From a checkpoint of a small transformer trained on Wikipedia.
Architecture: LayerNorm before each block, learned positions, tied embeddings.
Training: a variant of Adam for these matrices, 123M tokens, 7665 steps.
Each number is 200 + 30 x the weight over the matrix's rms, rounded and kept within 0 to 999. Layers, rows and columns count from 0.

# up: layer 4 MLP up, 768x192, rms 0.102, rows 247-264, columns 0-191
# down: layer 4 MLP down (transposed), 768x192, rms 0.0955, rows 247-264, columns 0-191
up247,201,173,245,239,186,221,193,193,219,232,196,214,233,201,246,238,97,165,242,197,195,176,180,230,197,132,109,221,160,173,191,218,212,159,204,196,165,245,198,220,153,119,190,209,168,236,216,165,148,206,193,220,205,167,217,143,257,190,205,209,201,184,263,252,167,144,189,195,160,230,185,214,203,213,194,165,158,170,193,196,150,159,174,156,219,227,220,238,182,132,208,195,176,256,219,189,137,235,214,245,241,195,197,199,234,192,231,173,200,252,193,179,202,174,214,224,257,230,181,182,175,202,234,189,201,218,162,217,176,203,159,207,226,212,216,159,203,185,139,156,166,219,153,225,186,239,236,158,222,241,165,211,197,234,260,209,229,173,213,207,210,205,228,225,202,208,156,173,166,215,192,222,166,163,221,209,174,277,150,261,169,185,221,245,231,167,210,219,182,212,201,181
down247,207,104,176,214,150,215,229,222,171,168,172,248,142,223,175,173,195,185,260,181,186,176,118,191,202,208,175,179,203,142,228,229,191,211,212,209,163,191,180,245,208,166,215,173,192,247,159,226,210,194,206,181,219,242,214,223,164,175,208,199,208,217,194,194,259,219,182,182,235,182,231,219,222,212,157,239,189,227,161,226,134,155,286,195,175,224,220,205,180,226,144,193,228,237,194,153,215,187,255,242,248,199,196,205,197,168,259,242,194,241,177,221,217,226,217,192,131,245,157,202,167,185,255,228,194,254,185,205,193,183,256,134,203,219,194,209,216,190,180,200,227,195,181,194,178,200,156,230,233,213,197,221,183,213,228,190,177,231,169,187,197,218,176,197,274,149,201,209,188,198,269,237,171,169,234,214,142,201,171,206,203,212,177,142,192,215,233,202,200,183,204,227
up248,263,212,223,215,145,216,209,145,232,167,150,208,181,141,235,190,171,194,198,235,211,231,132,202,161,227,228,229,185,214,138,188,232,139,165,233,170,203,162,171,188,225,194,145,189,204,200,184,154,208,205,186,192,137,170,193,218,179,160,199,174,189,215,162,208,158,219,183,200,204,196,178,220,234,206,218,221,158,222,212,202,202,161,186,241,209,206,237,248,186,210,211,170,189,196,181,185,197,230,172,239,218,173,173,141,193,192,164,177,262,231,198,154,183,231,192,146,224,172,226,179,192,221,192,186,241,206,172,201,118,178,111,199,248,203,170,137,177,173,232,214,199,223,233,182,250,165,236,224,218,219,236,222,192,199,168,211,243,181,225,246,250,214,204,207,203,119,219,224,147,218,280,191,175,212,200,215,184,227,232,214,206,207,195,233,179,216,185,200,199,183,154
down248,172,154,226,214,258,222,198,198,267,246,222,201,215,233,193,231,182,230,190,178,281,219,233,213,204,146,186,129,289,233,254,250,179,197,183,144,185,197,207,242,249,198,152,270,211,190,197,219,233,164,201,200,180,186,208,124,171,191,190,209,151,164,167,188,227,215,171,224,198,195,170,226,233,179,211,128,157,272,174,197,218,176,211,211,183,196,232,223,182,218,195,203,214,167,197,225,203,210,203,185,207,148,173,206,149,215,251,151,216,248,153,157,179,188,222,208,188,224,232,165,162,285,167,139,195,159,182,193,213,167,188,158,203,171,144,187,203,209,185,204,218,182,210,236,230,212,181,206,219,220,159,192,233,207,188,189,197,183,257,170,259,174,242,173,223,176,197,225,206,146,212,114,205,245,206,166,206,178,181,206,214,226,210,168,189,182,248,223,200,200,204,245
up249,184,214,226,159,223,183,204,185,208,208,177,181,221,205,181,222,143,222,245,154,179,189,159,237,213,186,233,264,156,230,191,159,210,232,149,213,205,182,195,244,129,240,248,110,155,190,189,213,210,220,294,246,187,227,186,183,177,208,168,209,170,214,208,216,185,238,204,146,205,185,267,250,170,132,200,180,168,191,200,242,170,225,155,213,189,225,178,167,346,197,137,207,208,160,201,174,175,230,234,189,210,186,204,191,194,189,171,145,122,224,223,212,218,202,175,195,184,228,182,252,223,273,193,193,202,204,163,243,225,119,202,193,185,202,219,221,221,190,165,222,193,221,210,178,157,224,241,213,176,208,283,159,214,205,243,159,202,225,194,180,152,196,181,246,169,199,186,199,179,213,239,174,160,213,193,208,188,238,178,181,139,193,183,209,186,134,179,249,120,171,202,236
down249,233,187,123,223,189,204,224,207,232,173,202,227,216,194,205,240,192,188,181,194,200,176,182,255,158,225,247,215,138,218,222,226,245,219,218,214,239,207,228,211,203,211,220,215,229,136,231,197,190,167,226,143,168,230,144,131,201,164,161,170,153,256,190,176,227,205,186,184,253,151,163,188,315,147,183,121,163,214,172,125,175,207,204,176,252,156,225,157,187,278,177,177,221,192,193,167,207,198,161,170,228,241,225,253,221,198,213,190,139,245,161,245,205,155,210,208,147,203,196,178,163,172,290,147,233,186,198,203,263,230,203,177,192,221,227,202,187,216,181,250,228,165,194,181,228,190,218,250,221,206,184,204,223,234,193,193,270,236,158,179,223,190,221,218,251,210,242,206,251,195,189,199,144,166,164,167,186,197,209,259,174,157,226,151,140,230,201,177,201,230,197,159
up250,198,183,207,194,161,147,204,200,164,215,178,186,170,164,175,237,185,193,246,215,185,205,147,217,157,189,206,209,219,194,207,218,212,235,199,182,209,254,224,179,230,142,200,176,176,193,251,254,180,197,208,194,156,143,212,178,194,223,198,214,186,164,143,206,213,207,192,157,211,201,193,189,204,219,176,205,167,175,228,269,246,176,262,183,237,209,249,230,169,216,225,209,236,189,202,227,185,231,220,216,171,217,188,218,241,194,233,166,146,256,204,179,216,236,189,196,218,240,202,181,256,187,151,212,202,207,266,225,232,185,195,176,207,195,211,239,165,167,193,184,228,228,210,185,199,192,168,212,192,186,180,210,146,156,194,201,212,162,212,214,172,205,230,210,226,235,196,177,166,227,218,202,203,242,249,172,175,227,200,173,217,194,204,241,191,155,241,199,182,255,199,193
down250,186,188,172,191,209,197,270,174,193,192,176,177,199,235,225,194,242,219,188,202,216,162,200,168,147,205,200,238,255,141,188,223,217,219,238,209,201,215,175,247,200,225,184,241,205,176,215,184,143,218,182,192,182,154,187,185,201,215,193,181,194,187,168,191,236,169,219,186,202,215,185,192,186,237,197,161,205,214,186,213,218,157,168,194,179,202,180,228,158,210,221,215,245,174,231,164,200,244,271,215,185,221,220,239,199,209,208,245,201,273,209,189,195,213,215,235,199,218,214,180,205,174,213,197,163,203,200,203,250,191,171,179,229,148,207,182,157,207,165,196,207,224,194,167,185,214,169,242,204,148,210,203,182,190,151,177,206,184,175,237,193,209,196,162,266,193,156,186,184,186,204,163,234,210,248,183,186,269,193,189,174,194,207,183,191,230,215,224,165,213,225,213
up251,286,137,254,179,217,161,145,245,235,172,217,212,202,207,205,238,187,218,249,222,213,168,180,190,209,220,217,230,143,236,176,218,151,187,200,171,240,158,213,225,218,225,190,172,216,206,164,210,165,191,185,184,166,171,214,173,168,205,196,190,172,168,235,232,197,145,191,186,215,180,231,206,207,207,202,172,172,224,204,219,206,205,192,187,198,164,244,206,226,206,190,175,204,143,187,207,209,223,218,195,201,217,228,205,178,199,260,166,169,211,181,174,226,194,182,159,206,242,271,183,246,177,147,195,206,199,186,184,159,154,254,186,269,210,177,259,198,161,233,158,176,209,211,157,185,194,189,258,170,199,252,202,168,199,249,158,233,200,177,183,202,171,245,202,209,182,173,191,199,240,193,182,193,185,209,184,219,228,229,171,191,232,179,238,192,170,208,225,181,255,155,233
down251,192,222,192,207,167,190,176,206,193,198,214,200,121,237,208,232,233,179,203,182,176,196,189,169,213,181,192,176,263,257,183,192,254,196,188,218,200,186,185,198,190,195,217,184,225,176,217,170,228,214,193,190,186,177,184,211,207,170,134,175,193,202,194,188,189,240,243,174,211,196,189,203,190,197,223,210,188,228,210,127,279,183,169,197,196,203,195,202,171,233,160,212,205,230,188,207,198,189,190,255,184,195,193,191,183,128,212,227,197,174,199,167,270,249,189,201,186,220,204,199,232,203,217,151,161,185,210,198,221,161,206,216,227,180,218,174,228,162,197,235,211,213,208,217,186,248,216,158,208,212,176,197,220,180,149,220,173,220,231,255,227,220,161,222,212,172,194,193,155,232,200,191,192,238,195,122,171,243,216,202,192,240,198,196,212,212,238,196,210,204,206,222
up252,179,213,209,210,225,209,188,173,198,178,193,232,186,171,214,167,183,196,201,240,179,200,213,183,203,202,167,261,195,212,218,181,161,177,187,234,211,156,207,215,173,178,159,231,191,218,161,197,181,236,206,163,211,234,231,185,192,148,203,182,162,208,176,254,196,235,224,184,197,177,214,147,224,152,222,200,118,211,225,242,162,197,243,190,200,203,224,242,182,212,208,181,209,216,230,245,186,141,227,149,229,230,223,182,203,213,214,147,227,200,199,205,229,188,212,196,163,217,187,222,210,209,234,215,213,172,168,154,249,161,139,174,137,177,198,213,242,220,204,185,231,200,135,169,197,265,175,194,185,248,166,159,145,242,175,228,153,164,218,195,231,199,229,222,152,204,208,189,210,155,193,185,221,127,198,217,204,211,143,234,215,175,201,180,244,146,224,258,153,186,209,170
down252,263,207,212,179,227,214,191,153,213,227,211,205,210,216,144,252,186,184,178,210,207,135,185,151,148,189,267,242,186,189,204,163,232,197,164,191,171,210,187,185,236,170,152,223,226,210,187,227,144,212,216,204,212,170,204,178,198,208,217,191,193,210,183,200,216,243,211,196,183,174,219,176,217,199,191,182,204,228,188,177,183,205,205,186,186,194,148,213,255,172,178,183,221,225,228,171,153,203,175,248,168,194,238,237,118,161,201,197,142,248,234,248,236,231,97,220,188,218,210,226,179,203,219,149,241,232,211,218,202,224,228,207,229,184,250,186,209,184,180,221,210,253,198,197,180,225,228,185,186,151,261,213,196,185,216,163,218,218,224,193,180,164,197,240,269,188,152,191,191,192,185,242,168,253,180,179,220,175,233,177,225,161,183,213,228,191,151,188,170,257,208,215
up253,194,201,163,222,172,133,194,240,235,161,205,146,193,183,237,186,136,205,221,160,178,245,219,230,212,161,195,201,201,215,251,178,145,177,164,218,183,220,224,236,180,189,253,194,140,169,220,110,151,133,271,242,203,236,224,192,179,243,185,160,195,224,250,208,174,231,183,179,192,200,176,178,133,202,180,194,211,153,170,200,184,173,165,208,233,185,175,195,205,152,203,77,208,169,179,237,137,209,226,215,233,260,155,220,220,213,151,207,184,203,193,212,199,202,165,216,167,177,201,211,179,204,172,252,227,242,242,177,155,168,180,188,161,208,281,244,213,190,201,219,251,192,169,214,191,200,210,195,165,260,203,175,238,246,211,229,263,217,179,103,218,175,216,231,244,209,193,208,225,190,224,231,229,246,177,200,174,177,195,199,252,174,155,209,216,158,226,193,214,198,193,222
down253,144,241,209,209,174,216,182,138,183,202,205,215,212,255,214,197,190,232,174,201,213,218,259,174,195,161,242,281,293,183,232,163,161,204,206,208,222,265,192,244,152,189,198,232,213,219,230,230,212,197,162,219,265,206,194,185,180,168,186,217,192,177,186,213,233,233,188,209,167,210,221,243,237,195,244,169,202,260,122,234,222,186,193,211,198,237,143,212,182,192,204,265,180,170,279,209,230,215,215,194,188,171,209,207,170,198,198,263,176,181,202,162,208,245,203,211,148,224,208,217,204,190,151,117,155,158,157,187,226,213,176,268,223,214,154,198,138,159,196,259,134,226,187,170,212,222,217,227,236,218,214,170,119,204,188,193,149,197,226,194,189,184,259,167,213,143,136,231,146,219,180,160,174,220,195,254,239,232,177,149,158,199,190,245,161,264,204,206,173,155,214,156
up254,179,206,182,194,184,189,216,189,237,190,183,192,172,203,161,196,196,179,225,228,262,167,218,226,221,155,188,215,173,191,144,209,207,214,210,246,238,188,222,188,244,228,251,216,203,215,190,247,205,230,210,178,187,208,200,187,157,196,252,196,201,206,164,210,139,188,202,173,191,180,212,192,167,160,179,207,213,171,182,236,211,190,177,179,181,227,232,195,181,173,232,202,215,174,195,182,176,220,220,204,228,218,199,206,168,181,235,181,221,224,191,182,219,169,198,164,205,194,247,157,212,209,168,214,200,195,217,202,191,148,217,181,219,210,175,219,225,140,221,200,163,202,219,188,250,172,193,213,176,201,220,191,226,196,238,198,240,205,189,188,167,180,167,213,187,188,219,228,201,210,188,186,193,175,214,211,226,182,242,192,233,185,184,221,180,171,196,208,198,248,173,213
down254,220,196,233,198,173,209,206,162,163,156,252,160,242,245,250,161,209,189,163,234,199,194,166,215,219,179,237,212,175,208,211,210,215,212,225,189,191,244,168,215,168,201,204,196,189,171,251,181,177,216,221,221,192,218,170,196,128,169,236,196,253,204,248,227,203,217,215,209,206,260,160,178,236,237,218,214,139,186,204,239,206,184,184,227,173,182,213,239,180,165,206,222,179,207,228,249,186,215,212,253,237,158,209,159,212,179,194,188,257,206,209,243,210,182,154,191,207,208,169,214,242,208,157,214,188,221,194,168,205,221,150,140,144,212,196,193,190,179,188,208,213,208,173,213,171,229,201,193,208,185,206,178,143,197,215,209,169,194,218,196,212,262,213,201,201,203,193,202,215,180,193,167,194,171,200,205,265,205,215,157,173,198,169,172,229,212,146,185,210,198,272,220
up255,247,208,175,183,183,237,218,194,204,255,172,191,221,141,236,261,179,228,216,237,227,275,243,185,201,236,129,196,155,249,210,181,181,172,155,153,236,210,178,208,236,224,197,185,203,222,169,130,154,211,172,235,205,207,264,158,201,141,173,198,188,166,178,202,162,185,166,178,178,198,191,214,135,238,196,136,164,199,153,192,187,200,266,150,194,149,201,233,223,237,189,192,250,290,175,202,155,128,233,188,213,218,223,212,220,269,198,181,199,225,136,186,174,199,171,248,156,200,190,228,192,228,195,226,183,187,157,186,163,255,214,193,215,237,184,257,141,224,211,137,118,235,183,246,182,243,190,217,180,303,151,252,195,200,251,203,191,196,247,128,157,110,214,199,244,198,177,253,118,151,195,178,195,197,203,223,189,200,152,188,228,239,252,224,214,151,188,171,198,200,206,141
down255,133,222,151,202,157,236,253,154,179,192,170,232,172,289,218,228,282,215,274,201,181,211,253,186,138,195,252,174,214,226,146,196,165,232,184,235,139,203,210,138,220,226,242,162,253,205,231,246,224,151,240,163,145,157,196,200,225,177,226,172,228,244,261,295,195,177,188,199,193,192,168,129,199,274,242,165,233,252,176,130,181,181,196,147,208,272,184,233,227,208,197,268,211,228,206,131,226,175,166,261,217,101,180,103,184,263,232,198,194,163,169,259,176,194,238,230,201,172,138,179,268,192,191,202,150,209,190,213,135,180,199,181,180,210,172,174,136,213,169,122,134,243,235,216,205,265,221,186,225,190,210,189,164,230,193,266,132,218,146,209,184,278,122,164,236,236,172,210,136,222,205,275,223,248,239,237,217,268,203,164,160,198,117,206,196,202,189,214,202,219,158,159
up256,199,155,238,217,222,153,255,193,154,166,206,194,207,167,131,211,192,126,244,204,274,187,146,231,204,193,179,279,195,219,203,142,227,194,210,214,200,196,169,170,249,127,279,184,231,184,210,216,197,268,224,171,194,167,203,220,134,231,186,226,204,228,197,222,156,241,237,186,202,198,197,208,218,178,188,203,205,225,184,195,228,235,144,223,184,156,208,233,235,168,221,220,256,254,239,200,184,212,224,225,239,196,177,195,172,231,200,195,166,230,194,222,191,161,154,194,210,217,218,172,202,146,181,218,199,217,169,199,160,136,195,160,190,220,251,244,212,206,196,207,289,182,163,173,199,171,205,188,237,180,189,162,135,187,239,193,217,185,227,203,180,179,209,215,191,166,182,182,256,191,220,225,187,195,227,197,177,245,150,161,201,169,175,204,181,223,175,216,177,153,196,213
down256,261,244,205,194,161,227,191,125,215,174,169,194,210,190,200,194,99,168,193,174,180,193,214,208,252,243,207,213,223,228,232,277,212,240,179,235,170,226,219,172,228,203,157,183,171,214,133,198,215,202,204,177,166,183,186,158,201,177,239,190,239,236,166,146,236,210,220,218,195,202,164,193,256,178,221,194,221,181,221,184,217,174,216,179,192,203,215,215,168,129,233,168,150,190,220,157,200,206,179,185,251,189,213,152,192,222,210,241,248,199,203,216,228,161,139,198,171,199,218,180,152,228,198,188,205,265,204,224,205,221,209,200,154,207,242,171,173,169,160,155,196,207,181,224,218,212,218,175,229,202,216,213,198,159,172,205,248,186,212,184,221,187,213,143,204,181,209,196,236,231,188,170,239,196,215,234,188,195,200,256,167,275,205,281,190,213,219,188,203,258,181,183
up257,286,133,237,135,178,182,170,191,199,193,150,122,227,217,169,185,161,221,252,229,167,197,218,207,241,268,183,205,181,144,191,194,128,198,174,312,182,233,232,193,151,174,180,184,188,253,222,279,188,167,164,170,250,232,195,221,243,110,207,228,209,217,165,188,172,236,158,184,183,201,201,172,221,169,178,223,200,163,207,244,218,247,218,190,169,123,174,248,191,210,172,176,206,161,195,111,183,193,219,172,244,192,229,181,155,195,234,188,201,237,158,190,134,231,227,239,227,198,179,253,197,217,189,154,224,182,186,147,205,177,189,136,264,265,203,209,240,176,164,163,155,240,210,215,218,278,194,194,150,265,228,232,176,194,222,207,219,191,223,175,166,222,243,276,181,241,182,230,199,175,176,192,228,173,165,206,170,180,179,177,220,188,255,270,154,224,167,241,213,233,168,193
down257,249,203,267,172,222,210,167,166,233,247,188,158,201,239,154,182,156,191,213,251,183,229,262,256,228,213,149,156,197,216,180,174,203,154,253,266,136,203,192,231,103,156,203,218,186,262,195,182,160,216,155,218,177,186,159,199,286,209,229,142,206,169,200,192,181,220,144,204,196,199,225,204,169,175,208,188,110,198,215,195,228,150,194,181,171,188,189,191,252,251,194,190,146,273,220,143,185,206,234,196,206,193,177,180,205,183,191,286,173,204,221,215,199,221,213,221,184,201,112,193,212,225,163,272,193,183,196,186,220,174,188,234,165,241,202,183,242,233,161,168,83,213,219,246,195,231,239,212,259,202,159,197,203,166,187,184,216,208,237,201,168,182,197,244,197,198,184,274,227,139,166,193,252,162,259,245,199,177,163,192,219,217,262,184,163,289,205,190,227,191,196,208
up258,190,199,195,195,194,188,196,187,201,200,194,200,211,198,195,218,201,192,213,195,202,192,208,179,181,193,204,214,177,204,194,206,196,209,189,211,212,198,202,200,206,201,195,187,195,206,211,195,188,193,209,204,196,193,200,193,197,199,205,196,193,200,198,204,188,208,216,178,192,190,192,204,191,188,195,177,188,189,221,219,200,205,203,185,198,192,201,190,214,180,216,167,202,197,195,186,197,200,221,198,210,200,199,205,182,186,200,187,206,210,206,189,199,198,200,210,208,198,201,206,189,211,199,207,196,193,201,199,176,206,213,213,209,219,207,205,195,196,180,201,200,201,202,190,226,179,197,203,215,195,186,196,193,185,208,216,201,170,202,198,178,209,189,196,210,203,182,209,212,200,198,193,199,201,209,210,194,212,197,201,220,183,199,204,192,195,214,188,197,211,199,187
down258,196,206,196,208,186,198,193,197,194,207,201,194,201,196,206,189,191,213,197,193,196,209,199,201,205,206,194,195,216,204,202,202,199,204,214,204,195,200,201,196,196,194,196,207,203,200,196,208,205,190,187,189,209,201,209,199,197,197,193,203,207,198,208,202,197,207,196,197,195,212,195,199,192,202,188,206,199,207,208,191,200,201,194,200,192,196,209,203,196,199,208,208,202,209,212,189,206,199,196,192,187,200,188,211,193,198,201,204,198,194,209,190,204,206,201,203,205,207,194,201,191,193,198,196,192,203,206,204,189,188,206,205,188,194,199,203,205,201,187,202,208,195,199,200,203,216,209,193,202,193,192,207,206,200,196,202,190,192,203,204,196,194,208,204,206,192,206,204,188,182,211,190,198,193,201,197,192,215,215,209,189,207,197,198,211,201,206,203,210,196,208,187
up259,232,229,176,216,289,172,173,199,204,204,154,220,218,144,163,195,235,233,218,151,241,187,189,133,240,219,213,239,177,182,129,230,216,215,200,264,167,249,198,208,185,206,196,255,161,189,154,237,192,185,228,209,240,221,212,207,184,223,143,218,251,161,201,214,173,189,214,56,193,188,182,161,214,171,220,166,169,189,194,185,199,215,162,223,221,186,191,148,253,133,230,163,160,248,268,207,203,280,224,270,165,193,232,206,192,179,176,174,221,257,232,198,231,230,160,152,153,234,217,201,227,138,167,213,212,180,196,185,193,205,164,185,197,270,155,187,222,184,196,142,185,133,190,266,164,199,207,204,183,229,200,196,149,167,236,162,192,201,183,160,199,247,187,177,183,195,162,198,187,238,193,205,201,200,193,199,240,192,151,247,218,242,176,205,210,212,280,203,153,242,137,183
down259,230,185,177,151,209,143,194,194,195,203,209,242,205,202,210,139,219,131,127,219,192,140,194,222,190,191,202,214,209,254,218,128,210,246,212,155,214,259,181,255,235,203,171,170,168,202,214,243,200,191,224,209,189,153,226,194,200,160,229,147,221,167,284,178,176,228,189,221,197,165,172,188,229,146,229,231,168,275,238,158,188,263,211,189,130,201,198,161,224,235,180,134,212,262,172,197,204,186,170,198,238,186,190,201,186,214,156,224,269,172,140,213,158,179,211,164,203,100,195,225,188,168,178,233,258,204,105,147,248,238,250,187,171,207,197,244,237,222,202,216,234,246,239,180,217,254,144,147,212,211,247,217,168,194,172,222,157,240,180,169,204,165,149,207,234,188,239,176,257,185,201,202,231,173,178,205,261,205,211,225,201,192,184,256,146,255,209,210,222,240,206,171
up260,193,157,243,192,208,207,176,232,211,170,132,174,194,170,177,228,121,204,204,161,206,233,210,233,203,174,196,240,179,160,190,241,196,213,136,235,195,191,198,190,230,142,230,155,223,141,172,200,164,205,201,235,203,184,198,181,224,211,184,197,170,174,229,173,172,179,213,171,136,192,241,171,200,189,202,195,169,188,146,306,177,249,227,182,248,217,187,184,171,135,188,239,231,249,255,191,114,216,223,195,188,222,153,176,205,189,198,152,138,244,218,194,225,183,195,233,200,258,220,179,222,217,193,219,239,211,202,183,186,189,196,124,187,199,219,189,252,190,159,221,188,191,180,215,254,220,223,218,217,229,199,218,185,162,255,219,197,248,217,172,157,137,215,246,214,238,162,247,161,150,198,219,137,192,188,243,181,176,206,171,235,169,235,230,273,254,166,280,212,185,214,238
down260,182,203,223,166,220,231,199,190,228,173,241,222,213,245,236,233,189,218,199,186,198,163,198,190,137,231,225,272,197,226,179,178,234,209,200,221,198,179,146,208,201,209,226,238,221,243,187,197,210,187,197,209,132,165,156,230,250,187,156,166,200,216,133,186,174,211,259,217,245,278,201,141,253,227,253,225,180,212,211,188,253,202,184,200,161,216,234,199,215,208,162,272,159,181,165,199,253,203,120,203,200,150,194,171,219,190,229,285,244,237,182,217,210,208,159,198,180,184,230,199,178,200,179,176,181,188,191,209,220,178,163,200,233,228,215,157,191,191,169,211,200,239,183,233,247,173,248,183,222,188,211,138,137,82,178,187,203,117,233,222,244,137,164,225,209,192,183,205,232,200,177,175,189,189,174,225,211,171,218,227,206,196,240,211,180,237,156,130,244,281,190,171
up261,187,182,200,234,220,151,218,170,178,241,194,157,155,192,237,186,213,148,235,207,191,171,209,229,216,238,199,208,206,184,274,187,192,210,190,218,242,232,205,182,211,179,256,223,201,255,262,226,167,142,222,184,194,196,195,146,109,215,187,195,247,176,144,214,177,229,157,169,144,181,161,130,164,186,193,210,150,194,210,208,123,206,194,162,205,137,192,163,229,239,221,222,249,266,145,199,176,164,223,153,197,235,191,169,186,168,201,191,222,205,241,183,220,201,168,289,204,147,157,177,213,185,215,197,199,279,261,189,210,177,147,201,151,191,168,262,181,202,170,234,162,181,248,223,171,205,169,174,234,189,207,194,176,227,213,253,234,161,209,236,132,222,222,194,221,201,225,155,236,181,185,193,250,162,263,222,192,167,204,210,287,199,165,225,161,218,211,219,180,161,218,231
down261,277,228,205,217,208,206,199,181,270,181,200,142,231,206,228,183,243,167,183,203,151,212,198,173,205,231,214,241,231,114,182,210,185,239,140,245,144,195,200,184,159,203,239,229,231,252,192,178,143,234,202,161,212,217,140,217,229,227,173,164,202,218,244,242,223,220,190,196,234,205,180,236,209,152,203,195,177,217,253,168,179,197,179,197,158,179,190,182,228,237,175,279,205,190,144,210,197,249,137,222,211,164,190,131,257,173,183,224,181,192,206,194,212,125,147,253,234,210,229,179,156,196,163,231,162,144,177,149,245,200,193,172,191,156,141,250,249,213,208,153,152,244,193,181,181,211,231,176,247,170,184,223,224,135,151,219,165,197,223,207,167,248,178,189,189,198,183,184,204,263,225,232,242,194,191,256,195,220,222,141,225,217,224,205,207,199,200,180,272,220,231,197
up262,208,213,204,284,194,190,250,255,202,197,186,112,193,163,199,194,220,145,193,158,187,157,178,256,206,190,168,211,142,163,216,186,189,208,193,247,212,273,204,202,241,174,259,209,136,228,239,243,210,207,213,229,180,219,204,174,120,215,242,220,229,174,212,225,211,215,190,159,168,206,202,220,184,214,181,221,191,136,190,265,186,219,149,214,234,165,155,215,211,179,190,227,173,276,160,189,174,219,225,141,223,178,152,130,155,173,193,145,181,246,220,189,245,236,144,221,185,158,225,173,238,214,248,229,209,246,269,180,241,209,187,193,146,229,148,239,168,205,196,214,172,208,182,121,196,219,216,219,267,196,195,161,171,166,172,226,234,177,146,182,169,195,277,247,215,183,177,216,239,179,206,190,217,189,228,213,237,157,199,187,261,172,143,195,178,198,205,155,151,226,198,191
down262,228,196,154,233,182,170,172,231,218,165,251,193,211,269,250,162,243,209,235,175,202,162,208,234,224,166,233,144,81,152,216,187,186,198,222,186,214,252,282,187,193,146,204,193,131,198,233,124,234,154,174,241,218,167,195,206,193,225,121,218,173,163,204,157,206,166,202,218,199,166,217,169,207,170,209,202,197,225,191,222,202,181,188,211,202,220,191,246,212,146,186,213,208,203,188,209,218,177,152,203,187,102,219,151,196,223,182,214,225,177,199,170,130,200,249,186,258,140,271,195,203,190,201,193,182,182,202,171,154,186,234,270,228,219,194,263,202,189,204,172,269,225,241,134,217,239,166,195,172,186,260,156,175,235,152,202,229,183,230,194,222,256,219,152,195,241,212,249,189,197,185,237,272,156,248,207,247,198,169,220,184,209,224,238,100,242,218,169,192,227,227,203
up263,153,151,208,254,196,243,258,235,176,168,228,135,204,74,187,177,138,156,241,230,226,200,170,296,201,175,146,217,212,200,244,196,250,255,135,237,211,195,211,199,176,166,251,151,203,229,220,182,218,289,182,165,248,256,208,151,231,184,157,210,157,183,194,187,191,216,222,101,157,199,162,172,184,183,195,219,164,187,223,200,243,206,154,131,194,191,193,200,246,224,212,222,260,159,139,224,223,221,213,169,192,209,212,169,182,167,190,197,189,246,180,197,235,146,245,174,135,173,232,258,175,213,173,209,185,168,123,200,180,196,187,201,199,218,238,249,162,182,184,206,210,175,184,165,212,213,238,196,201,242,205,238,203,166,180,202,166,210,193,188,173,185,156,227,169,205,144,202,264,184,204,163,177,209,208,246,250,219,194,237,161,179,259,161,211,139,271,177,126,168,220,204
down263,218,126,157,193,224,215,228,208,224,184,272,161,197,191,220,230,197,270,155,202,163,174,179,196,237,188,287,201,165,226,155,197,226,201,225,178,188,180,193,207,125,174,192,210,191,170,221,209,173,228,197,187,206,227,210,221,195,225,272,203,197,229,197,170,201,222,296,145,225,191,151,252,152,238,213,239,200,139,163,212,181,196,187,156,215,141,178,207,156,210,222,210,181,161,220,167,186,175,254,97,228,219,239,215,217,142,150,208,221,174,210,214,235,133,199,135,173,150,206,142,194,256,253,222,287,233,230,160,167,251,223,195,212,212,213,235,193,227,227,223,179,207,146,213,141,158,200,205,183,249,271,125,217,236,258,206,186,166,217,120,189,193,258,178,163,172,186,188,221,223,218,152,211,188,230,217,269,234,149,254,221,317,164,206,217,159,171,208,268,168,212,204
up264,173,179,181,195,216,245,225,226,157,219,228,192,230,235,198,226,203,202,229,221,240,212,167,194,250,210,175,221,197,257,161,203,212,146,198,256,186,228,211,242,219,166,154,177,192,241,186,172,237,190,196,177,191,236,229,194,201,173,253,240,189,175,193,179,187,242,169,201,165,136,224,256,185,152,185,188,169,143,188,210,127,209,212,173,145,177,215,228,210,192,209,145,182,211,210,157,181,238,221,180,201,168,273,205,162,243,216,161,163,218,209,94,166,147,248,206,161,185,239,144,232,255,185,165,265,189,236,191,179,207,186,209,168,188,196,204,239,127,217,177,250,163,160,217,236,142,167,222,209,171,171,172,189,147,193,236,238,176,263,177,182,198,168,245,249,165,201,176,222,184,240,210,213,235,209,199,228,215,176,170,224,202,157,227,204,218,211,213,215,226,158,221
down264,227,205,158,237,186,216,212,198,229,181,249,234,232,173,241,254,184,201,165,158,145,225,203,232,177,269,210,201,199,199,203,200,217,229,164,174,214,170,230,156,237,187,184,183,203,192,147,243,169,201,203,229,169,173,216,189,196,190,180,131,249,245,185,201,301,140,208,219,159,182,136,119,232,213,175,237,239,204,221,165,222,184,219,201,229,233,227,175,180,193,178,154,197,166,182,182,190,168,127,170,216,240,247,230,196,197,196,205,179,186,171,215,221,162,237,185,249,244,157,166,224,208,207,208,177,192,183,185,225,208,186,222,198,217,171,163,212,181,196,244,212,230,203,252,192,239,153,237,183,169,257,155,201,187,254,212,160,200,186,180,191,237,241,167,200,206,242,150,202,213,158,239,189,222,250,184,141,162,199,225,155,219,187,194,261,237,199,159,234,185,168,228